Weights of a small transformer language model: MLP 576 SwiGLU, no biases in attention or MLP.
Each number is 500 + 50 x the weight over its row's rms, rounded and kept within 0 to 999. Layers, rows and columns count from 0. Numbers have three digits each. The size before them is the row's rms in percent of the matrix's.

# layer 9 attention output (transposed), 448x224, rms 0.0624, rows 17-24,49-56,81-88,112-120,144-152,176-184,208-216,240-248,272-279,304-311,336-343,368-375,400-407,432-439, columns 0-111
102:460649446499504533521510475538550449454452387465440477502455447407553467585492516485443463460510449451420421480534603422508453574588471518553498498473499516469491470498519494528564574480451475418517469536515520517547524429457501421500484464433434472438524524558568504534547484481502516514424526428545545548539449481478482476552511488543
095:552488562411465470588431497444524463550473481353423523552425477479552425475564524454443461447598464498528518487559509475565486580478579511491535529565516489597550447502459474565550531472463489506392453545585497545465422546485518509577572413492563535466509597569561445541502534463545442530524445545505431554502490598420533511563549489496
093:543440476438495464510561602500535502529433600581438514508505575505498522542507465530465494442565515498524598454445537467561565544459519511576546499538489486542569503528438487486524618493532578432522467468545472503526476589537414478508494458407506588454486516492494491547518489443585616469479423484546493536550467577466475441535467448479
083:506499438511427511497474633516464539489524497400541475491521528622458529503533519574502507517474499572533549514432427583430531551513488497527479618604553494554507429663402556505522534483596512538485556452536457471569490445525481627505553487500650519546512551516454521480454490451558559538576444537533571458491561501534480466461526519428
113:533435565539476484482449516483521434461559525556546544561439484540492515547419488546447518452529536503498558591524364590435484479425459440533501481595472437449534566560448490541394471524489558458539544594480567517407539521425469497549532468487473590529469488460535537460437528518536533574568477458596503485562457545460553476552540438565
099:543442482474569576477563541393486397536550526526573497604492538550482616360541498481491578486550519573496490550462484520519558450481620498438508443515553506516481503512539622540512452474492494554516474435466392512568516538463555565513441567626420449474524426506470628446543565534535474529439504482431588461524531455496450493461467493587
096:542465531387493470478522432487440450520450506589545459515527466508476545443520476465551459500524494529469509541522600438527470447510537537470526479455508476518493538407439458495525536480498518538420539511471433520574477622403491472460457585528401474429505409446473539476497450519454535483526559499475438522507504482562481445520507595473
088:516520462627480545560511399505507431475445448503528515524537430587498441461458572540435511459539493427506381559492520519538445462571597484420469530488500504457425482606521532540494470451544404526479465464365466557514527457462529532412477510508373431499455550472590540541466492500409489504522495453408462542450502409563494572449488560486
110:516486492569502544427521491634445514499553522465479458537447486459548524530523554433475478554490418445490551453519525493469494510612570582578524522447470375530515494442478425538537754442458495439487498525418457502528510497423636388503466463528576479497583561522487555557535415445479606508518558448514522471513435550481544527526506504512
108:476430457482642457586499531426565420593533519510285575478485447486362494498450504489517513493569576538478541515503553517581517489488460468475475519502490477499553573449587486536550446508603439493491456467499540525592478603519508494521451482507471491493414566457444521443493480437492571476422431527452571428551617461515470478521519548578
105:447526527482455561552564569522418443532502495517461514588505462407520403455483511530457521560527527484592476558545574493551509524581604467526532419498597572458523454516529440428534644534547499504575442509520500482577541490459440572520486578498481465564560478510566526526503493383489519449566513534564494451510420599487403439443595464499
098:491501442433565465510393453537467598537457523509483475529517534569470481454465530532513449467448424545504489500499541456542479562438496380496450520551475546507495542491439617498473410483590501539568472470510498524513485454586510442509436436489415510375505392466401496479496660504517517508528523554452488526510534379485565455463428475438
093:479524486516446521486541492498461557529449477543492519528502422518502505512476492478430436602506495496451431419531452434578582549493542449560462523461543445528514541593600492493412624440527435487515557467488512498532558558531572357560509466543505462560526490471492559449521531535570627502618485527535505458489469416548480467443446589514
107:475473446492529542560487463392444575524405578505509568555577437494593496407536470548520432450455522536472455478517576481522449532452594519469501521533510477470461432508594550499528446510472511517574529473576439525468467442509472513432510487553571544498529537467480471579453559590466519505582467472583529487486522473469463439396421543484
114:508480548477549537481504520424494519418490522500442533510497521481480457392581471445534596467480481465505561474445431487510578457463522552499542453415496561532489428445456481525503536530400537503577473518485473416523445561504486559524420512469473527457493475539500459549563514469499501555446503550530503585597482384468531501458460520577
090:515442550497556420477472455495434535571474655457543475577540524480494584539501452520547505503442546497369535536404498591465486382521406559489488529433480432502364522468531443495517560469441457427500470498523495512488540506514482498452476461496594564441403565520452481537480415508495549485494433515444557590434485507428446580466550515471
091:549442497533459567448495506542485599501497539470484492477521464546543449530540533505447454571576482510471584425450555533518545549512573476546431462477523562577528566515512474454434685427439520511433487502412545537429499495555453436517510425439513479457470573468400398497593547477415520538503467472512444528504436406498539526436487466465
105:516451487506373476519494484524483542534435474560512466538447503455573517535494521517483492513618539542400606572447433541519525572535467574544448454393566609456461502500646537485532494454489508476522528545453482511406550497414471440570488509480477480447448549540511473430495474554405490511510437531508590443554493447550471470451570449535
097:485506542503538536584489497529535570497502516393437521469485539516463509502374490456568531472449473519485594504597486516508443553497481452466502403489521461511506445559424480558454280476462503546529452503591509544472508447582441624439532555529558567498544527540498476572514510564489493546484512429508472467453509556431533483425517438493
112:409505503431590463492490447554503467517523514523534481412462576464505495496518444585597529569431426584497339605537423447541485468625547568527478453497535479444449452505430533513542665551458418443502516450497551510498460471443537484554488530472491552421443613541519560504510427532528465413496516476553547519553510466535410448480576500566
101:446519585525440493522562492520517467430460502525410452533502582432482549525491413488557548468469456465462505484467372456452516526441496454433507461490607454497558532474477508561515553485509444508489514559457454523475593492513595620537425455531502460477489531523447551530467435479351450593506496554499547473613521569456484557447526516492
093:387478488473484491558453382490455501418597458352535480517519503518476530526473470448489532411450538464543489472498480442546421431449461461383428569502491458460555474545452508495511427478520571504599407537559552533566464517524420536474530617473539568459482472418540548568560507469502473542451547467541440523475520522505432454575519524498
101:485530474547542462487342535483480482486500478451503497518503484531463480509498481440562460391474545497488484491468559532549494509484509451501500532473447452490466555522486544451510287551570559468502523491510539570563490518546458511486451541564474593576519529468535529484454525511566526516506574402488488524520479459512549488525430422486
096:456488498440488403477480527524431502487600489453415427584473505482474473512448496533532496443472419488525477443489533479550502414430501511570411519528397534512532524463546474481450604554458527535590477445524441500504421467452516534530582494565495496543579513507515576411458453498496562543478468542467461440567491553488519553426529532492
085:482561481511550538480534547451453533548514484388570477519482592552534557519557466474502531585462506521470440412506504532459452573549508479470452430486620585521585488515519515466518470560443481501480563514516499495644466475504498398512555544420522439412471563506444496468561425440470434440567520583482453551518479502455471482504487502486
091:451460495556521494438466491571484435435516415479568469461549531450533527436448486551537449536453517491449439557502429473499526532488458490473489473442510418500463477568498489462498545437503535473442536503439535563453531535516487447479447481514472507484479513529510446499472534464353551532482515435600592494542511517519526436421628511499
096:460579475556497522594546470443424500477555514479449512509490508459523448498532476453463543521613565485452543451480536541537413475424551481481466490536533571438461489510504526461513574527521534529464411494576442513426492514483410572527444573544455551598428504422524476427496402402482459511509482546495535485446492503510397449506491462529
086:439428484457469478532461571492532487543540557434485461465482548492471517511465514580505497521518437486542508476537459515555506566441466430438502536519597414482569626560526539500459375501440539594533456485575496558504519431496420457436486567531553437478518394492471449461526560610523553491486439484390504425464491499493548443520533524442
099:484482417505458493492466515411537574544484534473491476492487558536532415444538454428465482515547573623473557473506507490488528482499532533606514469546572506576447525467481572452471561563500449462506464457490508474451453511500548484503530487516434547526486536458478525520484515518504494465514504428388509527507481356434437516482495413463
103:479523623477556503483600539530525498563536468490526427499498574496490549495537512558427529525385428595467510492522403508499495533498551584440494423539482495410597527518477492455516567552482420519468494462480460542471550470566584437584461547494492431385454419573409498434432584554499529500446547480523479469537536597499521514493556513423
096:497588461447488519587520443458433499489554524408470492496503482494474526599491544470548492535577535493605413503484481437532535591507527481487522526460494480518512513555588540490418404491415424522535453536484461500463429480453459448497488509543435498487372440435563508537548513439516464553459517496441461402479517517384547555518497461528
089:494474417582483453531415483440468529517591473488565506512580436488443484584514443502550519484634509420609468457486556438558516532514596436571509486483493511570507507504557512491487401502446532449482445487452556446614472507511374504461492537471554514572517457405511487509593406442608523499464586512457525504556528467539506485463466496520
090:404408513528489475514482523533430468425487511479454464516549535536509575492460413504510475549514555487449423589598532466557463470572492448470480419416490521413461420497537581541469581485477486412418433495391404429470486404395461492448432550500442483519497565487497447493523465424545508490551486482498559489497413506563558568412557513510
093:487626526511494540479524480437579521484439446454590516536450534551441513588555510503443501483508493438496589500532372525502430484372467493535473528591515505573458423582517406496504597537500513543488538562578641521433503436473469401516537453646539564519480553375524508496465497470406482546493449479550542498550578441526511520521611571518
089:440524474471499557501514491540451460536549503477501443453515413445492505500428440607531485532477580500485395475627516468503431585561370510457487504497517468421502477428489528565466673433499544490481501493571535535512518455529500511459553553457447499438514483501512497419606590467488494527560527553536513487521437451512484456506530526439
095:426512535591531544526467459431562466467511454441509497464421528494496458529447510524447468528526517512511467457455425379407443548514541534479487521510518407492551520537514487524514400499469568430544532498566454564501530431446454538526464475475535484500390451543574471484521542493568549507499477495534447423520615390462582492508501458473
092:512460500533422500439469546536519520499465513547510484434561534450523524560519452519504475563439454535544530488498543499529506391424412431467524445483480528422484436545504564487457397484453470562502600496402431457462493467509544412470514516505594454521476441455543505420476508559546610554527531469544426439535373490473510460454534488559
086:527419595501443498527494530507428537506447457524502511503541410538479466455362470513488521493532515482477465551479443489478512512470548487547475514532510442516486566503452548471498586613465529567552510506529380581563553533501480557579495459528572505508520504544560549546391446516554490464487439509563506534433644549557579455511550409479
095:523580521557470527516484547484536521488401629431555477612418499528463520528584590471492459479432470478515563515431461553471428542535415461592511427449488500431467478528530489487413682481497496552474511522514444531377540416427508435496493527483525562521478526472469527495474454443429588593517487579476605493495349557467488518484505506461
094:548537454500523573409525543421628542526480570540527542504572558503490569465625554379492463495458458496435516481512453441535573444391540512528543537465480519591510569531427484494577481625507462549554527530551510567421514438425599497482579496573487446565563561496478484548551448501512442545423521462426532550550474492473462555467452494587
093:503507483561532433540512514491540498473557520535555417428407527486618570522599471484539457534476444473446562521500440530471489510462439497526551516475541444546436472584556425451547381480498489434425553540509516476430510519458529415400489531472548456523480468572557450473611447565588469491542575487483407596578452566475379435517432509523
098:472502381560510512494525487531565465502566441431455513547437595612476523520539580443471547493465542427589543477479430539526491533510507535582521514581418510497527473545427483497572594559557481581511539449479585528468516500468608522480552573592473540568552547459514528492567499497420460543536373531484599504560516536422422585495537476550
098:450506536479503456488453472540452577443508540468519482472490457517520524546462473483490480516578459447540494460479522517552490522428469507492472463479587448448501578419457565535559459494553454505413530554483515484447449574491498571538554529390473586457473482460425555462544396387441507491449450502514465424456539671438426524442423484467
106:462436578504473586469561511456506554570525574535412528522590575478502559424533450469457537523488473526485579474497511488478468566512589631526572523527528440593600502532512467406540604496489544506451473497512483493526521473455598533505474516530569424599506575501579519525515508619514537513491601403466500466454457469496574569503428479528
103:466614467484562500525567553485489462429536525509444427516468522498546450559490484554465542425570524552529567439571606491529443489523568430512500466482517526488513543466415510503584639462443496432510504442520513501469441505502579426474499503440505449474560482465477489473505515368559527596486453531459460499488514512569457483539445519534
098:502467561368491469626464476520422529542502478529530461516438501543553529466506477557545504460545442480498549491442433526501541478407516509466424493599553570481519459539499462576517516423423472485508429527483485562399420511461489555501557365611466436446480449478535517472496578538615508528498490481570532436425494516547534378532468488442
104:472573397590493423461456496520410518436471452528522548582435430553510534590522564484474406459556487448502453532489489502494452503573522397577511530467411496487443452532546482564359460499560502475519468609474530562538534514444554434495392532454420479484519430443386476444463524443434457461575558584486503534584622474465488455529587494542
104:529405558446411517544456467499402499488568504436450468460472525530584509475464425549512609503481533495497549574590505467527522559458506519491511562512540522476456593569501543529568393422460488482588396497519580512399450561515468594542502475489393574494570468472485516506544546503593545491496445462491516529355563463494503546488437470434
099:531561563457526553541419490500393548423495458435572518473481445398546490537557563529489504492514486460445458427496501518543517498509496479568502560517536563516406386495509474552489386417476494440517399538497484557534493507513453461578466465430551478444492454568548545431584493381534505537585467498549545558498537520549554441474473505494
107:478488555443569496584480541489642480450449407520483441472479542544477503444464492426513527519461514475483535448541383398561478554490492539495490503527548579496447438561485440487520505530521494403493535419497462505501464500598505575493568510491464514490498495511579498493517506519501593505462421460492505509525490435558512453535471454402
112:520510544557475541399565476482521469524424527499478508437525544430428571448529500456432471504462493498383553477389440449566552562481506555568518530437528402582450513458463542410582423538506522496438521538466511545443541506501549606578524531440510532498487502490539492521551500527490498536475441490394464480524495541538472613477443452482
095:517523546539515528414502413498519532526507573648490463465480524468502550549523519473523494465513480523470500548452555462454564468554501484502664523450543491465549516588422557461544416553559487532503502518577470516547477528484486522463530539545543521519548590558408434531483498526564545461463476520448463502447397576479451477517537504500
102:488471428471524481561502516475505325490500497427485474448443506597533485473450455563477456507467563460627534425499528566481483562447451535517410489529458410479429522497525519509549493521460537381503523469577512481521414534550494566460532446521505505518526536488580527483535509526479461551551546446526551441495597398544528430524497549530
092:487508571481530474423495569626477576461501471588520509539563518559524422473460569646441490559448522527498433377526522439526477425561506479503514432547544563496527514519465428506476542530538502575601468477491589488571450506444488494494535475402418479451510539484557460466567443608473479531481526464494487551529489428587443428489521462432
101:501430467564451454463467492526490469536439495524507490440532524525496540513567530464567436478438417469520503482453460455515567555475415510520576546466461488490553571520415595570477344509641489522527547558463499528519534499417543475554535335540513482491582536532514459492489646491425503499451486466464450562557505428555564543383474509544
097:500503475516554458520511540455521613450487522448509481486451437465474502471561483411458504515491455494479448500551488437558505351482534537596513400503455526513538486441554412515467631542548334514453534541489474560547611594429529548573506665486518474467445497543434499528441441531525520491509514540534489492503457600508516501504520424484
103:439522505533509473418550522535504576536474593552429490462508438510560487577460439526568436492470507445451494395446524512445439520535505581588503522471503481486386411510420479550550572509473452509495523521506412470574513497500531467500488486461432482518468579533505450559469503572514562551436418504443473486505492470446511509481522434554
092:471547541567515538564490567497467549456507512501488479521559458497492479581476467466565484511444425562488425547518607501587525556498403492538623478427476569456487556497614484447502419485578495516499501469464542407486528522457542513586579592566577506531472504523434494502533480506453532448496555499529500564424415508509511569455516455504
099:443527502518405599455479472509529500479488415544418470439536564569503510537501550543548526578478479494534532512547455473541464616490538426434442530591461525563599501523392561521483376558443591591490527456580562548486464490430476494517576507485553556511527568460488474514539439483449535485486448457478506434509482544428471596422509470493
105:547542528464555592551481469442510508499545517566444515545412465512498487539518470542504504462533496490516564524477514472519537500516514508513541457542615486363520638502514494407577466506421548464484448550589506517565463516478434514513497535558567500527579416462442447471453534533526536474523470456455530471418489535521471518540560513516
102:453522522461566469481540409509532480569465473489500467484535458483561501554465529437522485458444462529506408561595552511514516566449485456555550524470538530523462465503518519587434510555455451535550568437428506481513529500445482431449536456476494483408545413493565458492490503473497511464407512574501440505471567479566503482431499478398
102:517496505464486601507540616519504504496469545428531527489552553506443467438461488487514526494492486439536534509504468439574456623525486628603485489585582535470569542459461430436555510473554559484432479534487515582497508550444519565497528422430496520520585581510540542474556495502594487505499519360520558460524504459502545475551434554550
100:563519547492481352544499496552420468496484552429574432456517446459488510515590550406539484486486460463537480494473496466490471456549431452508539582498453679520506516552487469526555426451412472537506477512414462479456496466537513469538502470461373540446486480537468477563582582593493519494469470516453462462473505514481514477581487523555
108:557552491478444435490533434585431465553422474421504463499532431505491480553661565502547489541439432564532459442479559539414534445460530495494444550400451487532476526416495437462497564457434546488417558477337508532532519537469577481479460482437529473454509576558516576518533501514566475473582567526591523592567483492525507470472570435468
103:484520493542426404510476486505478535447453416571407428499539522525527514557563424517488460417545480510575613526541546474529482542479583410431517532513435533509526464577485473505510444544541446454565420532480499448621507451544449526535465519478557557436411466533550449496498519478507535511461498574493432441440572564471475461479517459490
110:417491508532489552414470462452492481466486474442486464522448502498505546519476459473575525519479605551416423622556518479580464489428512512540529532479458357492502508494517555484471420460427464436555589481505524519495482506396542508487485470455546524622484449446494541458512448535522523516499536484472523510466448384525491531457578476531
114:491527551530657511505410484407502490444511441468479504614445510462469596536450508580527519504597488515492517555469490503568562389519549448466501410517559503445528407520470564473445500514589476489539474431498518457477545406538421555516506499587529453490509498543517476408494482459437434511545445577522546525428501546578497543381532553486
100:457456546474557561559472446458523505523573522456539519559452484504524591478507594522427499592541499538568437466493406536500533418505572541446451480571540524563514398496474449457453562515443485561480603461570432499474490515532477529573553614550439565504382509484455509522396415583465471451551467502491498463561512459500466517436548452522
113:534489626505518578465509533360568513503512504527480556503575566497512462456446507481534548500484525428552505570437478491551522497581581548479575434537569481434536463494555546514445404492525482548629470500499539425551501459414426573515494516588467510531467476511533459464494519564463437543440471473423500438444569438553478521457471545473
098:558466492558621516462497530453533515558567519511522479464531577536508542478527485462537459422451550424476493537444454468468541493515464501557508499480544519542516476532412472501429416498496425556454470365394581609455511469507475473520477468485465477454532464485504541479512453488441464504490493498421510558502430352566433526426503494446
096:459523478505546490546443426501552396459530589577523429582482477584455490511497484515463412502541538450514505470465416480576471572456494500402441497551474491529479536526561439643578450430590514440502445521546440537554501511637478514546522478491461531397459552576466476518474565609533471466453405571506573483560560480521510457502508504511
119:484488520609402465524506524476432522441481553451567423619474402517528546447494464427548515535560419569423383499523438450512556416464433500497548486450566515468510570494555545412491500467420492560509536485411490478464570492460541530558456457653570517537593470559436578548461520547465532448511590487488564409495450523555471468496470511539
100:451497447486458569441458453471515460455493573488493573479543417508400518485498439468560538485448591558519508646416506552458555571583480480481423478448438477497513368542562513527510485439473505473426515479442477496527584497480476536503511465466525541573399533506457490496575418489493478459492538514494420537559556465430420594567544514575
117:507476516439361482434511464554463566456440483526419463463527402532487511507391429497550528546528448462363517518515620550522439416420411530521531450427529512491499504510505542449583533524451428484494565465532545396491470518476492470544544511500573499535539556511606487504432500454494506528474552482561443462554443576478510498572542490498
099:576512505461514466552487458435490472470449582433523436525520471524525440446485425442574529547555499532480459400385622477505410486506499537536501490533512459496550528393473512483473530511548465520443490476534443509429487541428488490532448504467516512469478504417511442524500572423465587538483479561413458535400475460578472489527443509494
103:481437446545541552468522493559506632586497582495545501416504508535536484484457447388417540536515480516511514466489569518507514473515500475549514494480507511570523506506493492531465598567490510629538559474524543386456542508464497550413616517529508582508487482492519430514550497443431555605500542479477438506449517474495496489552443417475
097:505482495449486544573526537472518593493477495501548492490518540434426423491528469460488480544512482513473395545578510484531532466534543477515470538560446521445468499457551494443431446497459552547415566599505445553444504523528495480419476567523556497471430405556470473536489461548511413430468455442534550502452563502476487475451529548597
100:459504457514537437500463533404502495435506547460525498528436500414549524531524459523492493507530431508580572479521455468476500534475567497585445485462475489495542543462458490447561528454517524529506414418531354518551357572502512446467513472499472491500465488523531484594557439486606488418513409510512499550428475484486572520524406542592
100:519375504500449524557451511377467466529495481526480540451522514532422446478571523496494585466487468460459504501496456490612496514437485563456530474521547443476481594425520515472583632586474516430489575614514569490445516479442508457552470548528478557527490451487552434388504528445565467583542566557568489435484471495520528427505481538620
103:434504478531472592470486534599482548469482435459494510536603520536506438603429462573523467430398518550458539523519465502535508489535564427436569473480491367529515500534478432573438480530550540503447508491559529569615469418561522471440514594545503501460503466456392486563464491551484452538562580492506511462485489478489528370433521464461
096:462547544471559438567545582429577545406570581500455500600490507518546469469438480477478453564512538462489419489503482421541425504562447564499460495506478537456458478433575496459501591562508516479535387529515479483514423410506459460488472545483451449413521498526469415501571484612547475480448511477413463422415529534455527504592512542534
105:591459483538490593536496513512504470593503520408526489397414454460484561497463440471498553553455566457476435550475552612485478545419426511507489521616552539537533473564474565557448359497437567594494564532489537459428619566476493564460558410471470527576519462485551533532539456481492474551464497519557501530539483486512467599507497535565
109:450462484434459451590428432512534546457458499541447414463550457603508415515481458488465509520566548558553572574493384510483592515454529496463517468485550548383425537499506476402581558515589453490451503517531559544506441413535504531496502538512478545460483481518571521485483460524563491434507457619491448428461497457474602532517560429488
097:448572562556453507580596468428480538498506404572443503463475556466480521406592403468515520516496521570577408507465472545521520482499501650571495532470468556590529443472560468585540479457451508576531438548517471456535495432420532569508552537518470447485540532448518543531523439583468476561395581391458429574509534466550564551571491508536
116:509536554472460612437590532548539524502500514598536486455533542416512480455516482474474469481468564524448469493526535524466517503582451451446479496524493502506461491488502548505441476530393507485496475555495548517465564434544505468580539522533627495509535579530415476524489506513404461527497479372472506517555542523533501498514501436386
081:561512561458532472449495466535538530530524545488496512452531486415497518482502544468500537562493645440407479515541432478523463445483438458453559623466513470573519461589460558602595535476427563440443449507433567509461552458549442405577486458411551506507486467496541495525482552482465503545538554479509563530522529428407500548591524463496
083:485489416459503620450557480546532426444521490454468423592503563478464499513517525523608461497547541439473455447484524497475477572513426474514463491500527437521478429541471491553511527422481490477518506456466557509529590493555486594538536414460482424434508593523475513491538511500473519525499482528498489450492565472549574521528506507481
093:455482502529519550549452484510560463545536467440450494513427464577459465422583635446509595444606523490518508477476581489492483476471563464644487651471456424492594476439488544517504611481436483438452396508547468557562545504431503549506526482545571376559485578460539503549457519437471450499520518559530552504575489511534480477553491503509
114:467464402483546464489454533483551512515525528443492535406554499484466435494521542474560461453444518463537560453556479480386516445504473428465481439614502464481552469589455480448492281503519536493522481403374504454535442551553433456497574505433424604571505466485430459467500458522476489477458510475505463530590528490484426434508467482508
099:476492639515479489574533530463522538518404538524501477537568459535519493426527521531472546524469505555533550514454455542521492524520601539547482528492585461496515538431512547420453628496538452477465438589588425488544500486467582525527412531544516417530445485455531512498457501521528472528446463462569557504423521488496502472508493498480
098:500473493510507498487531553600470416376487434443493461552498497473479390495569481492509558514496533507545487542550490497508512533439439437485501490484466384459482487606454577572531592449457495548480426578499576496447504519421480510580537438432469538567555496459482533473420559473548531507549461439477501477477441595528492512584607459430
092:512478471476476511450438389438520591610495607488485510507545411503469538447552459430463445466460433508533583413524456422536516475441581550460545536507493483467526507454507444495579330588559501546502518558484492490548501537483549494476512556523432571596466438455587518542511443462535538497483508515363468542570573532467461542531515400508
085:517413433479459482583518531474443470518593448470441541489421460477564517519440421421493526464520437445568493533523527476500492359465518554539439420531492508486550568493440493535519342553497533470455468496453476501553412495467508494400492533567487534557527520481472554461511480449429564549541612563488488553571480491489466486478415456541
089:503477494445382511421489528558473438468438523507555554479487527540518466441487439422497482551533552571520496531506501377420595466481513517463599548558450493531497516571476576474554496437437519477541436507478472414493501520531406496518555468509530512554492609492519475555605482583467511494582602428528504442528483525447575510548477428513
099:497452482580523387567448444508411560525508459473515453479483541446540473482485472511461460455505546470492514513519569542442517501534486516533486446515381521443528520546583482524541421539540491584496507511547432515529418517465556451423518512500398493386461386594533518469487478467553469488417502526523478450481523474478505468521447510569
085:511399493480533559440526532429537635546528484527489513564568531495508569475578482506515527454439459521555512505428459543438467528577603479534493480504555503550522497564420468529527490481606422444562520396460570507453533501540455495507547555435506591518598418549425417534459530485483543537490526485466596460574466592520433530439541511463
095:505578508511541537473498487454481525519486469385501574503512538577423528435492538454497471385581461519526484521447474474475497476521550521497568440427486476562596539469533582501438702549570504577498542458556514512429513567451481522454495493450499457483524544499439521496423515523456473485499542433404530537587479627511503610484379554482
109:545428444519508501533587459438507498580548544544427522513498483476493550479492495485513449602409421440475603505495538577544500494532458476516531461537510454520539564452514505555560401534398530519469544417454498441424564456539497502525580484556542549582534592562456440531527540558386505634414485400392545523519479493418493543510468559543
110:490501526523564523414430583523428460520510485437507444486492615500505562430451477470525461507596465476518457493510527439371587520441509533493489489538425486639572348511498502455408523580388517482493455544447489522430572489504465561451599457550557513499457478446476460525521491555489513532575543475569445458509521526464559437480444494482
113:497494485473407523495537510556567477555478596561498529493500372601500494480536472533439518573494480504501596467518519580534520517411510503469577509400425437474464608434612604556592580491435467472523527514514414481546490438546467406511438465463445517433462556427504453546501602611477546450524457521539516589463521390456534487530505466482
101:603521591526473525395428584471454510516440582502539468587542429537505435442488564605484557560496415502510410533557485537519480519419526511436489488483402510482437472490499484527493527455565478483558503512570509498488526470542529456537464377527532467451559546397489549540532526557501575420581484470567577593465604467510505523431545498539
093:492581450486458474456410582526400592440512508535455536545414581506440502441480502488546539441507368422464513558522463459429507494432557479563499507586431427389510545580503557487518447563525449598505515462498460464517581533468522535506475493575474529583498489497532499601399521402559515517492436527471513506578526522574516484507558533595
115:531442467463577535553622450512574478540548524486501514444471422461502465509457469550502482436465466454474441488519496556588524543510478411466449519438523527482475538497370533474505557430517531505578560439348572501515523498640493487401533472534519523481417421583455496379461577584431534560576530536455545440519474476444587505444461505453
099:432429521401599577517612412579478559601523565588504562476593496476556455484494472470447489606554514627506475496492538468419537488549423482476452477536432492522520492423429459455524503529471546463536510578480475436536472460487496499540499615497480445534623477502560434536520527550442535458517539489492502474447444399487445429486532494465
091:462512627475512462469482483567588519534547573472544537590449509564440475508476527533495565530481428427487524495544500542576481371473399535522523492489466434521456526513466520432568496517519434533411536560549499428480562477467517513482413654510515576566550493456498506482391556520442514571505457569455440489454520546567492479449527508551
102:527465560494605498489415521468428488423535477498415530445495508506455479438471552527520567484499510461513449478505507441467535523560477502589573482536407514479530552418508485457433509592423561475422481459568525539515499603408451490530505578514473510556596617505524496491469467482458490383478565486471447485476512560497531581500438545565
108:459521534515564471533516553485472613547487531456486520491480503489530473507483538594607472516478395548479450395478495496483517455497543489510412415491512509442466465508516443375476546658468456550466540549456415472537543414450452689454583586552373469515421494508585533431420520508436485485469485545493456468509430574592535513480537534566
102:491557533554453486471431571462501499505443517529523473521464575476440448525531541480445476480461549465529535501489536485480530401429395455514517445447490542527531532522550509541488463641490500524402447488619530480446565464505613505473536446544543501549610508456575527533579440588491484509496437508491512545466548594493546527480432445543
105:519575498473489548542440551500464566506535552381506511571454485525518547506506521474538514525535617521512459508513478456550434436381536564489574526488566490498503529515526412583519463541464495550453465559654483496449513567475536482482504501520585474540528453459497555582524484514646525540519521541468554566461457561477434483487531485490
099:405529496492464468623456508562451499482564486495514536535568574480497455508479553476566485491563522496498538517568565337528498488562513463636477501396472522411549621447480567522499429487597480478473501436472431510596463585532468434413490551509472454505527452505505484531545442502528519417456449515557525485554464540488472493492578514532
118:446455510515451546469586459498550476496521464538485542585442412543500568587507439497462546499570537536471484543581540602480459543506497539477597534544558470503504533497399436524593588436530524378515482538491566458452502499441590605574439536508456533545506502507548474436536426493559494487519563496578496413535520503497508517534497425525
096:479535460448553462390452540596426529468475508543456477498577530604542474438532412562485495449435439488604516364498465469345468533538485489444413494490508522527473523544506416496552514546581569509610389550531454522525481443531573495441460557499492441556555450452489511544483471507609557503471549480527488477551450542563629415555408479517
094:519475503570513471527472478478523504520521457550562534552474460541467454567514565560503516434522533425493401514484487439480576528483519515511537520499480554555558476446471519465548545547590478514529494501421568509565498562574557423481499497465372473428409541482517477492499523450438576556509530586490597539513501436563562503438601516500
099:561534567470448559536523511532482516552532492438476478437491518408524537487493475487478577461509555433453489413478515496523511546497448484491508453548464499496513488511535491522449351435465517575507529509538537562549533517574494554483532431454481573574555452467569443485570492464360426528479414509429573506540519606589477499485429541465
120:485490428567469439455556554442544562498541444533420571524463433577511449510500490480502528540483546490563484502515553460587514517531562513625498468352494490480364522535554471547532481527505531521598481454481465514506459501505533468474525523518460496540549595541535487546428487565580447472479405478472487566498533425449515483528518476582
100:532589567576532484523522488442430498499478475504532528474477500480472500462447556585512437531496557504426428496446478520513493446513443468541484411468439390526500527548485572492387443509521500518501551424496499591491576501485440474488607516490622512534503445510492551566406525531528465541531415532515598549450510520552510519469523555539
103:577501522569557523508588514512516529433393468496475568533543532553490469412587476511465458568471511511557511341483433613465446576354501558480490476597550543534537474537591478425522503612484549510543507489554486510410533413451451516523539451524557428481502443447451544563433516481548562516461502492444534440424540483512604512533503521477
# layer 9 attention value, 32x224, rms 0.0493, rows 17-24, columns 0-111
093:557509557485473453513489397559448451528501516512486496508534520458489445391459489471477457510473565507478518550442497588535597494435481427511527440526449410505454498492524498507489532433550533462544516461504507382459506498552435503464510445548474506459520485485478494599498532472466447368516481497481408494554474515516434504460563546517
101:557475524442466568437431472528516480478561538503523511457451539434508531443464544453556511542487488439482471541501523452481522489481594607464646551566534476471455437482497610472545500590492507544517499578522485477493568468431507445505558452450467474564475558416518514405503508461475440519473573522493451572456535592461457461509622556458
085:560529508552529489430503450490448404461580369450417457491451520438548472398486568441545429579572573585491434615473608624467564479564475502415499514507552409502413552535428435520537468500527471499482531528521534491531484504445555570539445565558437471521479548512497546485539486417451433426434463479563555514452515464587387463513489522519
109:455505536533487548461624490527589466459483483501562441527446529414634467522501616474498487408567543524544547509590460560449549539457515511540487579566530553462489487559482501489513505487512555491581496514424506596511470524448468490495502547460507375556517474504519413543492463535523501427498539605558449492400404464540565556547511566425
114:468573437485495539523475529540540390594452420509468559526497508502468426578487518504561429441477472457598428478466540478482479520604462437562535514570541504468590456493524524493540487505638395538521489479487476463555499483470462468535431555458441477435497501483545428497533575497437467442494502534476457545625567511458527489463492544565
097:541474479444467393470521461541466627429401550540499505455500500628489524533465566522469581468514518411544576469503487599399531511389451562504388460446528455538556580486450443497531519554516515572406509561434542551452458513510577510475395487467540487554533473448533472456487519480526535373583484486469413455511456563542586552634442474419
104:522557461416533496575521453528459519513572512544433555522492474538456481593409466505427506501495532574515501552439543544428409501522438530437461452522498451534561564448529553575629525563636487506569456572547466537522500496433577516488516498515538478552455507467451509477451473480471398425557496425433571512387453578382464499591503560455
093:443565441383400453527562480434525536481496479502500451445518424471545462525451503487456440535453446556524513443489499466421432468489501461544479589479515557449601433536452446543494500549464569509564511535519518557526623495609511495433572473450561555521427493522571419534494456544525540420530496504557453512463490486474556399522476457537